Weights of a small transformer language model: rotary positions, local attention windows.
Each number is 128 + 24 x the weight over the matrix's rms, rounded and kept within 0 to 255. Layers, rows and columns count from 0. Numbers have three digits each.

# up: layer 5 MLP up, 1536x384, rms 0.0649, rows 1326-1505, columns 96-127
# down: layer 5 MLP down (transposed), 1536x384, rms 0.0574, rows 1326-1505, columns 96-127
up1326:133139112119146171163080130126130150114110167145102104111152144119157156139140112117152167131178
down1326:137121151121112132115189164132130150149136146143146165172130129128134113109154110149134122121168
up1327:137149115133130113105152125123127112103122147103104097132177144144174133109125107155116107137143
down1327:129082120116118143141134148149115130139128124154111139120100109077102093142129124120170129153098
up1328:124146104123156122126134124131126130156141146134112144167138147141107136119106137155162147113109
down1328:119154147143087151116167095146148106097146117125128133134109149147103076083110113122103112171120
up1329:129135144086137143111111168142114119166119163135133117129136145131125156136142129174106153149113
down1329:078132109132118143151112102134136118091161165092141128118112119099135149096089107134158151133158
up1330:123129149120116092111109149141102105170131111138131142167122128115142150150135126155151087173125
down1330:130129128149110143155099103133163133124123083106129139131151110089072066142066123130152138092139
up1331:092157112173133182132089147143103175137154104127052141158159142143113157136119128139133116158089
down1331:101128120143145109097087108175126162072100130138130151108135137115129157167092108144149118112186
up1332:100116140136159104109149136152104146123153141100115110145155119116152149122157066081115157126103
down1332:154146116113092113151112130137142119124097135132120116132105113112142113147141185129126094120142
up1333:139101121109078140103098169132090113142134118144103136152111146109138188163147136116095125120156
down1333:154166147130154116143132131140112114145112165142128094156145116127125101090163124111144133135101
up1334:095076137113132148117186145137099146123122139150141121148081136112121170153135108091116156105105
down1334:139133150119095141118118120162151141134159097128083087156153142169090172088057117152154118165104
up1335:091097145134105112157161126151123168117114141173111135148153129126138142121100110143162103142131
down1335:209154148101134150127131163138131118178169105144128162143085102123131136118101162134131158080146
up1336:145129134116130142137119154165101123092147141150155168167146107159105141202158111137128159121143
down1336:164125151165120142138141147134157096150139138124143151099080110093113059152127138136135097172123
up1337:167130113117126120138132132119107185127178116130163124117121121122111138179169158150167136127114
down1337:131083114134134141135127124155112139156138148149130114111161142145112109085129190108161092098106
up1338:141094182131142111118166096179124128146105129110123115118126120111176158175147108133142107122108
down1338:120111149129101115109142131118123166138114076149147132164174121113127135143125117120159145129165
up1339:154109131160143107110162149106126123153136123102116160113122110113138121100119140156136138157089
down1339:126120139158117130128095122164107065122181104115115100117173095192098125083098125103108160121158
up1340:150111155090115100144136174138122149114131129122102166118120123132107145141111093114145115118111
down1340:133159086145143126075149140133178090122118157132129136108146149119137089168110113137149123117157
up1341:115099119156100107130104169101108113111149139133095115122139131122144144150099166128133161116121
down1341:142162118087149120104130148125132143128126133112149154096161123135171105105122122151156119132125
up1342:092127172130150127144116169150096142148123089137127140142150145153107132180096150117074136156145
down1342:157109115088115120131143130135185185102119131153132107129144141109128099107167108137115171172149
up1343:135121127127121166100131114136127136127120149146164104139121126131131140135124118138137154125117
down1343:145102137148106107123090149103135146105157146115181094123113104128142100113105151154131162093140
up1344:109094147159140153130098141162113138119100093109164130133108107085109172150097139138136162135139
down1344:110102105102156110125092094132133146115087145110160160154102139112160176145099098158192137125141
up1345:102078135123128141146142140130095148167110122121121089167098101115131177142100152137131155117078
down1345:114144159107154145154136137142137144155131100179135160121117112146098132088166143116157151126113
up1346:142141145088142107144126137132097134186137126155093139123125140152139146156153122089138111174122
down1346:117103129103099137092164107148118127111122110127145127145164112077109114140122121119120109120164
up1347:146136172109122128111119156125121120133132114100133150121163115138163140124125107158115137188095
down1347:162085132170117113133133098143157151100139155153149136135113104129118062107167115146165130108138
up1348:166142116106133132129155122140118098146141130137124111136115131130083132146109128172122134134112
down1348:115142128167102115145084134146156159112106151104118151121128130126167174178150093122147102134137
up1349:082106146117085176185116153122111106176125127143164103107107151123111129143157154089153100174124
down1349:194086116124143133104132111136136161104124122169160144121150129108125148127117134087139144095151
up1350:119113139125130121119131130167103140132135125151098130143123101131183136176129149151100168127136
down1350:126125095103117132147108141125142130111124098119094090121129105097148127078105103120158120125121
up1351:157140157129137097133116142135111134127102109135120151135137143160136131133121135106092139112142
down1351:129162148083137133111115126160103154093135121135097087138126081120100154104143133148135121109136
up1352:126105140120123120155146132136126112151172100096099133160085024131146145131153127130131097162126
down1352:128124133113150136136112134105164131134146088130136108139122168095102123104124140127139118153122
up1353:122106139102160115141102112133115133174123162119148134165159143102129139168086144174111133165202
down1353:115100115173094152132116152134126103102154122109111136092122126089089096152159125128132154143110
up1354:150143133100117130134092154180113120145147145121156160152114166129143152121121090099112136190090
down1354:107101112099130106154109113129150062079126121151174113145128180148072144146119101118107102099143
up1355:111114099084137137128183118140096159111154133143127131124134101134088170145120110170127126149132
down1355:131147148132134123105121121147148124143138137126140141161167122101154034067107096134118156115139
up1356:165131133126191113149158156128100129139093152130121137160113084119126139118136094204112155146175
down1356:136141178157121144144092164101130069149124163086131119146177135097127122155164149136125107121099
up1357:132141147141112120167130125114138115113126072137155112140130141122082144130115131147147084152138
down1357:135099114116123133125130129140154127124145149128103123120087118119154070131133117106109174115120
up1358:146114110092150111110117142158088145123144134137101126171125102098179146134157112118119164125099
down1358:119147117105100179097131132155094074115081113134147116107120121092147178089077135126162161158103
up1359:096097109104126123127132125168120121137109159113110184159083097094140135139112151167147135119118
down1359:142110113087120150087154123105121121110121142134133087149133129149127162102130116108137156106131
up1360:118099148122131125127137155154113140133105120117121166120151134146172140180086124153114105147129
down1360:149115130166113103166102087118150121129132116125158071139120099094122098120140153121112123130119
up1361:134153159118112129104135098108094105118159070103126159119117172080161170134130169193122154151124
down1361:096153094089183160134095111138121161144122126155135178085121172137103105147128114095136105140118
up1362:130130142100131108155116119127110158119138130167098160085140118098117159103121089149154129124127
down1362:146133095154086129116117130114136118149148123062148133150129126124168130173153158131105154099147
up1363:120107173152078126148118165106122101137105109149078128157152124138116128135153086153159132178153
down1363:145143146146128093153134108132148135120144151114094119107143101123125112155096130120174100112133
up1364:125140136114155094117095109146137158161140147121100104131148136122094149129120130129079073127095
down1364:104110145157106140133136110147176118112140164118132111124138111130086149093133099080110112122174
up1365:134107118143110104113120160175106145113143112144107162132144135117123140140133139120150107119166
down1365:121131133120133099132116102096115130151111144104143106122109133156130137162119135133133138133061
up1366:101086119118161151133112133152117134166120153107164171130112144089134120190122114114150186140160
down1366:120114097119110119153163102138153109148129168132126085054139144114144160161120096086139129117148
up1367:108121126102133126153122162089131117115115139113155167140106151134142125162119152106115150121112
down1367:140166125128128118096145110129178134147140114135135117112146117134119121115130126160097121143117
up1368:146167138120132111109088162115076140141128156122141113116120139154110178127102112136083121140100
down1368:110138137101136078105181093144116115146127090140123097115117111124126153130101133159145129143135
up1369:121089166134125129177136165124111116173124113159163165124166114115125136142129121124142161119118
down1369:107140140184112108163185114069141140087098155147158101176119153151158184105136091134197106112131
up1370:150134154124123085151128107108112145120153112176116114144132157086107128129130105139128100125099
down1370:128130164143111126137154164143168114148116126113173132116136125124144074128141147131138152175125
up1371:117090134125155109113140087129128115128122128143132142145131142117113128134125132154138139119105
down1371:136168150125091137152128178132151144111143105107117132094134130112152095133123129099109105138144
up1372:074114148133144143132118147104075114092157105127154136168133123124157192113155123173119192149130
down1372:129139139169122133126161117127136099139099133136164116159084091151130113158112148092093132154128
up1373:140087080114133165161107116130118124127142136131121147121142146100153141129100152139149118140119
down1373:139096117119105120150137106126116123104149108104133100098137119152124154153173126090107139146125
up1374:157144090118141157157117131137141105117159136149131159139177124159121146121131113116079149177121
down1374:148130126119120127134157135101131094102112119150124100122112139097173140094138138115098129103168
up1375:102119129107114158117166115109118130157151134167108103136135124112073127137120078127117188120128
down1375:144110120101137134176087117145157148146119173125086181119114113166108138136126159169142159122130
up1376:123111100108109147112147139134124103179099170122142110096108148098156134140108098124135129124148
down1376:120130146126160091145114146128123178117149111135095138159104130114128137110117180131124119119124
up1377:162136134127114161122138151134133172134138116122116203131139137135102158140135080149095141154115
down1377:127123124168123203124116188097122149120160132108128145115141143148136115126085098081116128121132
up1378:181096091134167130126150127121116140115163102120090132149152121097104129127120133143107141145138
down1378:126091118123137097139141128109126144123133153157142100133099091098135212099174158163156120176110
up1379:137100139114133119112135151193114136162100078147130123103105109134096146133129120134105159104119
down1379:126159119127169081169105137106110107112151133099133107134120100108178133122135128092150137109116
up1380:126139120159155129100153125132128144136175093150149141125106122131135130175092135103054119122151
down1380:181116154147135100140132129108161073147136118149054121155115121190138152137128136145130136109127
up1381:089132125125098118128139148178110110103120089127108146150131120125149137185075142130132133139145
down1381:161117144107121122141116096130128114166142140134135110121093108099110126072172128143143121165157
up1382:116100106150100167172164125106121154135164111135105084150140114121098118131137119150115159120157
down1382:126127118112124157088086127122111119144137125154153093102165104133138055130151158158115136140156
up1383:202068110109138126122091132170123138148151075106117110125146134108147125140105116179142130150169
down1383:128143147118107112141135109138116132159101148141119124081140105205129140141161084114130155127125
up1384:140113189125107116131112156113115150133089093092120156145094157132124134164093125113127098133095
down1384:111116086125135109093150116132124110121122094148141103165090120099147175091117138153119134141148
up1385:087103076117125171122115143191115146104114126165134137105154144108107187169142096152094072172117
down1385:144151133137166126125101141119093099106143118134164102101124156144112137099151123168138132139177
up1386:131143122124109089165124119151105139149159154117097131152127108123149119121135174141134073171134
down1386:116143173180145157171151148149163163136137126158115113144190149130153130110076156122119101137119
up1387:131156118098135141204092183110103145164097116118130143126124100127158144125107137138094086134140
down1387:127108129154159157157182125127138120129115129114145147160081100050125106113155147132155112121115
up1388:121120141143120130092139112120138125138148149137102124130109114131129118147125119139104155108148
down1388:116132127104119135153123142135137167111110120142167142149163139122114083129141144130120116156103
up1389:142133133126128110132157127127128142129137129103135136117127136111125133099191118131116129152100
down1389:136105151107101131079167117155126133088137134119118126130135133113108155135159111117139134087152
up1390:126138128149124099131109140145101180122136067148120145137127118087137132138131135124099148120153
down1390:135138104111138172126143139113126087148137149115138109134127135138137164146119171128165118188101
up1391:121124125083090133144119125132104177110119135114090152126109116121137191130116152108140093110126
down1391:160133145134106144152151116153126121088093154155151111157185085116155118110137144154101119132142
up1392:143115103079131143126128172160116152132143109181154159128181114120114147131130129167137138149115
down1392:110115141143123110167148089156149119145150141173161140114138143166138129092125108130124115133115
up1393:129123135121124098148123142171112132158109115129116151147090048116132133122129154119091114143088
down1393:103093151145108100163158141136123136147136104094137077118126104115151132140113136123141150115137
up1394:132106138121105120121139128126123148176168127093121118157061093132136138161166119170130111154103
down1394:100116138142158100132136107112139125164135093107170082156143128135116084133134149149136125163131
up1395:130097136143136120133157169120124135107136131131091170151112161089189120150150123122104127170170
down1395:150152123086141106136113097126124111179104103150131096105111097129084135120128141165157095073103
up1396:149132134107139095099110126129104169138150143134111129129103115148123136143131128147128146169120
down1396:111124092155130120124156121123117102132100124126130114111140139154099165107095115154108152131137
up1397:138113099155148081147141160160081110142163121178082150154112101117180135117129090122119111164127
down1397:136120120149165156101123137108108124129098107140121140120056110137131111104124123071153113141133
up1398:107132131141123155150115161138088150111119119126126103128162136131118173140131109149139149145138
down1398:126125191146162106155141142142104152110115114088102147113138123127134110122124120078121103108148
up1399:107118085118131118111120131134130152114145096134082143139156121126121136166151094118118154113127
down1399:131122143121104158115141093121087125156139117121123146132115131128145133097107133107113100122116
up1400:131069147139094101104117145165096141124111069157142111104146119124160134187137117087153126166109
down1400:114166142130153153121103122100123117133139120146117156115117164155112127102106142121151109143100
up1401:119149118074119121106147166151063146134137119137114153197139133120133151170151154159099120156129
down1401:184135137182160183117112164099160118180131143150133117126150113133080083103148089144161112117140
up1402:096172164132113105130151134125114155125075110174133147132131084116107139184132121140081103101083
down1402:102108147104117105164136076147121158135079127122187158086149130146119215154077105117126100129154
up1403:178112145119171131109083201127093122131142118167140116136135119109128141165136150130108118156138
down1403:118060115163093107080124166128112110071127098143140117130112189088150125134112127154160149142119
up1404:159110149145083154167122142153139170147150120166124165151124174103139141113095164123153081127128
down1404:169153133105137124136116101145134136180094141141100086128095145171183093093166136134154150107091
up1405:141118151114130128168124106112109148129100105107075101200166113148093129145144132138110146174102
down1405:123095130138131135106129125167128170140084170168146152127201138086084131085187156111127108176120
up1406:096108105085132114133164121128116156138107144127091152130085091120184155091138105136117174103120
down1406:124101113183149158130113109119201098128146094094116139127128150217122092108137158135178182111158
up1407:134111137151088129117129142135089107090123129128083150095154080108148138171130097101094148151146
down1407:092169119107146127158144126137119139156123125131112103123113154094130107128125096150132104106157
up1408:163129157113100165134164123150130123142171139132119157130141107068161140130135164107143129171138
down1408:110089082125142111150105125155104137130098116082075114119097141132125140195103084136126135124087
up1409:094137104132088129143140110153119099106148110126120079158179114096121154216103162131145119175134
down1409:117130134121117108110142164105152155164153169131110172146154117131144155130126068094101163128148
up1410:090132157143146143119113160162128152152126146117131159122118142139135125146114140131121114128143
down1410:083113136121141131118129137129085151066122166123133129128131142116125182102107122095139106145145
up1411:125121132125137157101158142153110141177126124145142137116126141125148133147145084118104166118131
down1411:111151133135129107154099085095109113100101100123117089149136116131097136123071150099156132109140
up1412:121128165125115138151102128117126160147134101143115134145104132140106124168174111134108130154096
down1412:124154134152098121120135125142158157125135147119097152180118119189136118115120154108132152108153
up1413:164111138111113114075125174162109156182114106155145154121127130136156150120128134149087118163099
down1413:102104145159119145164116154118105114085150135116157160120120161145141179173105125121120123150118
up1414:157127103121088138135100114149126165132124103106112118157095097132147133155107132176132148116131
down1414:122167142081146146121126137099145098153116135160147109085121166144115165124153150103107143128118
up1415:145172128094092070146098114122120156112168114113100131193125114141145156152120168184104119155183
down1415:135135126161120125132131085105171094143095127144117115110107087148126093120177099138099180132113
up1416:123114147073103124126104152118141123149111108137111139115100109117140127127123097132082136123121
down1416:125138101167143129123161123157132124135127161127143132124183126146142141118139167135143102157142
up1417:124111156130103144092157122104129118170148130173154165153123138124120128116084114141108096119137
down1417:154131151107101115131096139131149157131096104121105137130126137182114058100133108072185087171132
up1418:154082151099152138112144147160101127144087118102136136112114151131120165130171121112146116119152
down1418:101095136113196135141091112170119101130136164130106113085175154106102099114140135106137138125097
up1419:129053121073115148193133122132127158108119168143128160152117132120145166139157168142106123127113
down1419:088146102135178112102056176129201138129108175105112146126144136128140112106151127092178144111122
up1420:072089130141117089098099178131111162122115136112113167144135045051117136134130144089075176117135
down1420:122109155143120099113098097163154106104161133099105111097171105128104141094117107106144126135148
up1421:133100074138099104117136136091133107151161117162107133147133110056164146102135120139101063122135
down1421:060132115115207114158114148124108127150131128125173161130141138091107135150085145062109114157109
up1422:146119147106132113117137126183071172147159116170152157141103138193148167106210132129109153141139
down1422:135110162126137123114100094129145153128126091141143149141071120118143143138073123149118097150126
up1423:143116140124104097134085146099144122115152106122141146134119132120123130140136155147139133159102
down1423:129145119136113130141172098128143141170133157119125098126146092149113129148121124113141137101134
up1424:125125133127145184113120183120127171156137140104118158098093148094154140182138089127111151118129
down1424:108145152144103164132108166096154146136159121123178141166127122147167081167139128109153185114077
up1425:119119131132119115090111154152098114112094086100135110110155108110151185134158071132146084138138
down1425:077121147105137133121156162111132137140087123104147119129151114097150132113101117136129127103110
up1426:130117105120122121109135111129110116154126123129092115147101101078132150135128123128099127098141
down1426:091149145115106109131119150147135122103121099139121153105161161153155094148088133134147115121115
up1427:098203153102130138118155127094090116147128118105139142121123121103125126084149106103131134168114
down1427:080129135137131154110131167087113149158136164063070167138141143064089125098131168112151139087129
up1428:098101170130103152125136132155140136108147118115160109161133145128155151131154096113130108162130
down1428:133146135117115141118174142087112126143144142088127120089089152116141113087172131128128182154138
up1429:172154170138106106133129140147129169157161119100107149154148150119126118123163081173099119127146
down1429:129132122116169112087149121114202122096129127108100139132140138158103000141139124118130139126156
up1430:145110176150090098170161131153137140114095084150072122152164142101145122137113125153093169139089
down1430:133138128103108143136160115120138136162151129115140139140139114095149089131143174145102148069145
up1431:083100122097132114121139094178096134148127160125130178150154101132145201171174139110127140146140
down1431:149073171160086147129119108141134107131109136150101114102099162130127072120087136131150138120125
up1432:102141107103152139165102139118123131137110097153123140113132161112127136145101142123142100151120
down1432:098063092147138130134114138153112151078139099138119123162140124106093139106166144130119115172120
up1433:118117145091096088175155113115087118178088143112122133137147106124121193143122084148104130113150
down1433:120152107134064157128119113128126121147143159094143095124178096101116143133191093125115163144128
up1434:091118094127105128165124147125112129137123126158068156164116125132137140139121099166133092095130
down1434:126131147117119099100141131130138099124112143156184154125146134166133121121082162117128136148123
up1435:140122108112102122112132130166116135129164106141118165125106083105166118136137149147164159149145
down1435:128096123120130120128137120165114092154067122159134113104125143154126151119090104120110132146113
up1436:125114144097132070141110112115112128134155124117070159120137116142104155131092124142071087138139
down1436:111119127115106116145138097128124130080112153155126111121078098130123144107111154135138139141122
up1437:151109085103142135096144120162093155154124130140093161117101088115146134163120119162120178107137
down1437:130117096122189128146115132164129127117138174128144106143141158119122115089168149161115118149086
up1438:115137139097126158187135174135102138171106152140094151118108113107171125148124140107094169122165
down1438:145128102124141112138137131147125101106131131136124060153132145133125114085169101171157149110084
up1439:152119124128118132110085111116105161141145147177163109122132106151132135133123123120100109137083
down1439:149127139124168087152144103144139085126140133123136182135136101131133101108142090142177186132162
up1440:157129130153063098127181137139134129111129127151101138135085126127112135134146135176124135156149
down1440:144101107156149134158128180132112119100137099165093093117116100163148069158121083145085187148094
up1441:113146114138130159129141116149084118191148162157134114164151068135117158144142084124145117136139
down1441:134120122123104080107194089117144105144151105104127139129136147119116139168120123095167127126112
up1442:104110097085132086126144132158104172129109153153138087200185090089131158181194158139127176127141
down1442:082136147132112107159107122114164160133138145131136111092176120075130104101131120106088147147177
up1443:142111099129161114137124134138111108114133095141100148135130109130147118157115097133119158147185
down1443:135136134103116118112148106134104147146117142115123082117088111121109104128129141105112162130104
up1444:122121132051062109128135169145118124150159134199131125143159140159142144185138114161147113154143
down1444:142128081112119118151116099162093136124088142105113110146131138202087120110126116145132124103146
up1445:104124142157154158128140149127120095148117148144162114129132124106107136122140093156110135126124
down1445:133163134088143134154093112177151162094163077137096142157133163116150146159116170137144078144100
up1446:096106112130125110104160122143077138142176151169130131108145137106150170143104137138108146166165
down1446:078114138161121112136131076096107129116178111166172118096128117183126111074097187124121093137169
up1447:080125166097148143100118151146133112138139109177153117103093135113116133152152088148094142119142
down1447:127157118149089121145097110128099170129144165119140111146143108178095128118111123116185108114091
up1448:182116101162115169172092130100125153170072094160101112142172169109125128131143132108078110152104
down1448:112111138129077097110130136145141099131143124105126084109143135144100126148176083129125134153132
up1449:112178139116165102173189196181085160133136129141144106136087116132189160144144102111140156147164
down1449:102116134111121070125106114106090112118066136128112108109122151122142149137127120144126126147180
up1450:163121112123151090138128144169120153150092136118115095147142090094135132136159185148144074162135
down1450:163129121102112111141171179127119087108118127137106124110184116143121067154110084095101133137143
up1451:158113135102128104131162096115120167177094117104124152129121126116135139133146136152153098153123
down1451:125116147131134115119135127126117125133145127104159104116127118077086118130116099119096168149123
up1452:142098177101162131177115143155123142114113128120134101187103107116106125172109097109124126129085
down1452:139140124157132135108093094090148150108086119094134128138113159115156143139121132156126145110132
up1453:131131108129128123148158146119108094149130143123145151152097124102178142112134130159145125112142
down1453:141122132108134080149098127110136118125131118107160127120122159125118073132120107148167118120112
up1454:124092101132162086120103182162099131107176149164100115100111157075165157145150115127125148122173
down1454:106122158128130176152154123163136047111165110145110075104168166155097104130080125134116102096143
up1455:136134078116133158122125132115122128145138155148119155107139150129126139132126117141108104143153
down1455:123083093114088110116122129113148177124149145131102139112118118066139145202134113123155150143144
up1456:124146140130158159150153130131130188168098139135124127161172114127128131158114161168123112136082
down1456:137097132160119101093128078105100128136122090119137128121101156103126055157147103160122122096177
up1457:132121160073091138189141142157072133119133079171141166136113098116146160099132088150102156140099
down1457:146115112119150105113160097171087151141097108132107090109110137157104119167157130143113132131161
up1458:135120131132147132127167134150086161130141119160127124141134116103118152141153122143135158128169
down1458:131125136136140156089106131111076109124100103146090122159071118128097077129123103112131173121108
up1459:177104128123154122103142107163096142140129127110140126137129126140146187119088103118133177128122
down1459:119089145121125105168158169173090166157121121165094145129131142170119144079120117126147114123154
up1460:140132101124106116150145129136119155159139118116115110100151070110158125138129149128177120133105
down1460:141154140064115089119123138118114103086130104139135131120106146156124148165165143154073098146159
up1461:126129128113147162133125115091104122128110086128111136180125111141160147158189128197124152156085
down1461:133114165127138138112156115119128135155147171110158090145111108094132145096115128123145133086095
up1462:143145149117097146177135138118128123103160123141072139150117143113170159152125134157124134108169
down1462:141164113177157146111124153100141140146102097136158144124123166147087113121163086142161169107071
up1463:135085135119116139111158157144114106142096142197152124136155124104111169181139134130078124092104
down1463:121135130133143152121138136157145135114159197116146087105105130121134175163094127147105136151138
up1464:159119138105138127117158124131120144135113142121151116106076140152159152133116093109131165163130
down1464:162140098132132089103170127120128147134134100133165134152138112075131148136142083133163104157095
up1465:110136132114153146145089166129128152152147132086112143148175131142116132143146151121191110131104
down1465:132160167129145126135143141093174124098116124142096153106126150101095114135126124087151138132125
up1466:190076084124134129157140140129109156139116132155093136137144097099142143142136115138143114136134
down1466:143101124083131094167148090127091114098077128133096123111115160165139078136154142138154112141135
up1467:131133114112163111157173141119107143145139151154149160145148142140129122163170127105115142186108
down1467:083094101131151161109165179104101117103123096091140180115135164140117131106124104110099158113127
up1468:119147133140087107091088143139087137127136121121138126155169094114138156173102136155119093144101
down1468:106081090121156121131133143144115126086138189110151126131120162142104154138142131146138135131139
up1469:119122138134098141106136156113125116122155093128135148140063136103169151127123059136121109138121
down1469:121144112119123132166110086125134135113123108124071130137104066131149108144140177139151115175139
up1470:119162120158137104177090131153111205159121122164086128146120131147110123138143154155125131122116
down1470:144085139134163150119112142188102120092135192128130104128126125155093128119135119119160109148133
up1471:066096130147154088131129130178107143126118099170136153137126140111140164114123104131089141143057
down1471:119107116135122129119138129156098129102139178154151143106147115160150112141062129105145133121150
up1472:113096126103154135115104184173036126151125141138136166174127099121128166161120121163166094193154
down1472:129151168128175062116114114121172119077125137123132123112120094180164130145111139163117147094094
up1473:141111133111099171192153124122116115159107121128157126105121130100151138187140151140146113156094
down1473:110121132128115127082159106121157120082168115150150104145110123153158094133146124118124099142144
up1474:118104136124111108146139155142115098147107114121145139145110126123130160140150096157165081121103
down1474:149127121146165132132118154160104145166160138182121155105159128099095142163123107146086094186128
up1475:137127120123127124138146126126094128116152137178114104126156153114110140169145090126088115122086
down1475:118101156137083137168130102112089127123152125129067153101127154132129123126126121101155125097117
up1476:165087163139118139121106090110103136126151145118129150141110134146199149134158108109131170092163
down1476:085171143135100101146123121181123132131084138152134117113153125126088128135133156115072123109083
up1477:135090176184119144135130162144129106111131101149114149116169132109110175147125069118102101185088
down1477:176123132128116082119126084123113111145165134170127099173107077088172090106147158143147137053107
up1478:145122183111130128140155136158106149141165139143141145174155127112174130141141118102140175144107
down1478:108104179136118132117097121092127139128168158155079110102132121159119126095084110110161129134131
up1479:121073138117087090123184150131114117115133119155093167112132149135143158160122128105100121103155
down1479:126175099115144151108113095111109066111115109091128133153159128091149144121121132130091138131123
up1480:131164091101134155125154141098075143134149150150126125113144095080152145169159108152078159135134
down1480:150168141131096107108145083156135101146129138136127104148135137142119127139118125143127160074159
up1481:123108099098100113102165124155143154121133156119088108192105104115156146123144138172136144171125
down1481:134145114175097135129172132113183132120107087121113121145129141112162093126065138121169124133139
up1482:157104128099095106128131111121090111144146135148114105144162112133134157112135104133126078169143
down1482:129148116099152152152115074179128132106109163109111080091151135124126092127092111155122189124122
up1483:133138127074144123155140134121147129139128105141144119091097117161109128135113124110130121119116
down1483:135106109147112107104142128117109133138133105132128132169134122100135108161145125129128105135137
up1484:106144161147093108126145120136119167125119124142091126135096140139140154173123102100096147154141
down1484:092090099131163119109121092148107110139140104132122155153162106111125106099108139100120115144111
up1485:152132145136141123121107154152119140147157084116158140151105125158118145144099155149086133131138
down1485:112132151111139133131123108140144142128151124167130139180092079100140129173145124154099189141137
up1486:171153168127106114176106104160127135130090128132117111140113135150141153147078120132101129172101
down1486:125097132120105124160103130098155160146145119115150153140131115159130110104195139117126090133112
up1487:130147096122157166103114153167110181191134104109140134130179138144105165183152115188090154154117
down1487:115128147123065115136099111138134125152146147107114135132096069164155082108102126095132188114154
up1488:154105150132110075163157140135121147123167131106138156101109145121089145124166082122118130129160
down1488:141152134110115154144117106126094119179100133121086118151127094123141134102136121114144122127115
up1489:138142127099130150139094126117124116143161163117119131100113098123176139147105124151093174108136
down1489:120133120145118114131162130145141155130099117166110128149161146166097145146154128120106105118144
up1490:139108144148124128126077171173110147125141141155084140118143102140135123107129104110076105142108
down1490:105126101150117118160158148127151139134132122092171089166125108101127108158084135091162166169135
up1491:130150157075099167112120137132097160132126148177170148126104143131111151121111120115148122148157
down1491:123140135091148128062078128108184140146153175104129124095154155181085067107140118119082145139121
up1492:160126108129134105117112162113121120114138114173103094122102147087096120165149081176116172121099
down1492:146108147172131118122155105095119162125157112110128136147139082079120123104170110129125147137164
up1493:174099117169097140163102137140120143125137115144156115149145133136112158114116148149136116133153
down1493:103140161113163113163138117125121150116139147094105115090134150128145131152126146147125143141083
up1494:110094159120110129152131142144125139156129148132129135123129133092136153162128132113149100151142
down1494:121153144119081125150138177160101095137140120112081162153138147128156135150123120142123141136122
up1495:168119106087121136133135130132109177140104111106129149136129143158181141163125138134139121161154
down1495:150118096118096086102129132148122150117131093151120151164079096123125130116115096147129113163151
up1496:164113137170094149152110136138133158128106127149136089109153139129150165153122102171125170154153
down1496:130122151099119147147172150108143129117142152155121175144175094147175143166076105180179111117125
up1497:139100194119110121149131133133070123117101063082078149128176132100134161162139109127102100147148
down1497:147127132125130076120156103081111129082097102114126121106128113062107119111141163142081178123145
up1498:126123142108130115117144154143121112170168122199083139100100122103144136120148089089108121140127
down1498:132110152141133130161072160125101143123162083111105141145106096114161092129112157141116146148118
up1499:115096132160099144131064143137138151146137111139097136144120097134140138127141119162128115184102
down1499:065149157094167144173115121136099125184134084134120143101160149177105126122120109153123128108143
up1500:129122097115125088121145121116121117147142143136136127126150123143150139128118122159100160120150
down1500:137108140100139082142130146139119135105088108125104099130094174136138111127147165147129133167102
up1501:125131112120086108098171142171136115104132106111138129119105109118141132135150150116162124127103
down1501:139131117145135097093155157121165108124131128089149121131098136142142153159128129129100137178078
up1502:138125137124125119150133176123093128161140093118054096147131141130133123162169092119077109117082
down1502:166152116110161105135108139123114081116137118123132122147092146123168143124090158131103153111081
up1503:131144102079134123108109110125096161162098109145126110179127118114132174143150132147105095134147
down1503:115134131142123102131114148139091101131104128129140146140174108111135145138127127129115120147132
up1504:128132156118086161112142098179086113169127138127132141142202074123141141140163103110118086177094
down1504:127118082181150118151143090117121119091147152131113094082138108112103170109132063148096116119113
up1505:147104119145134141130104131135082150145135165128138101130123153145160132129095139136144104134109
down1505:165124160114135143150135133174118132139122149178112128108158132146145069153150094108153176157108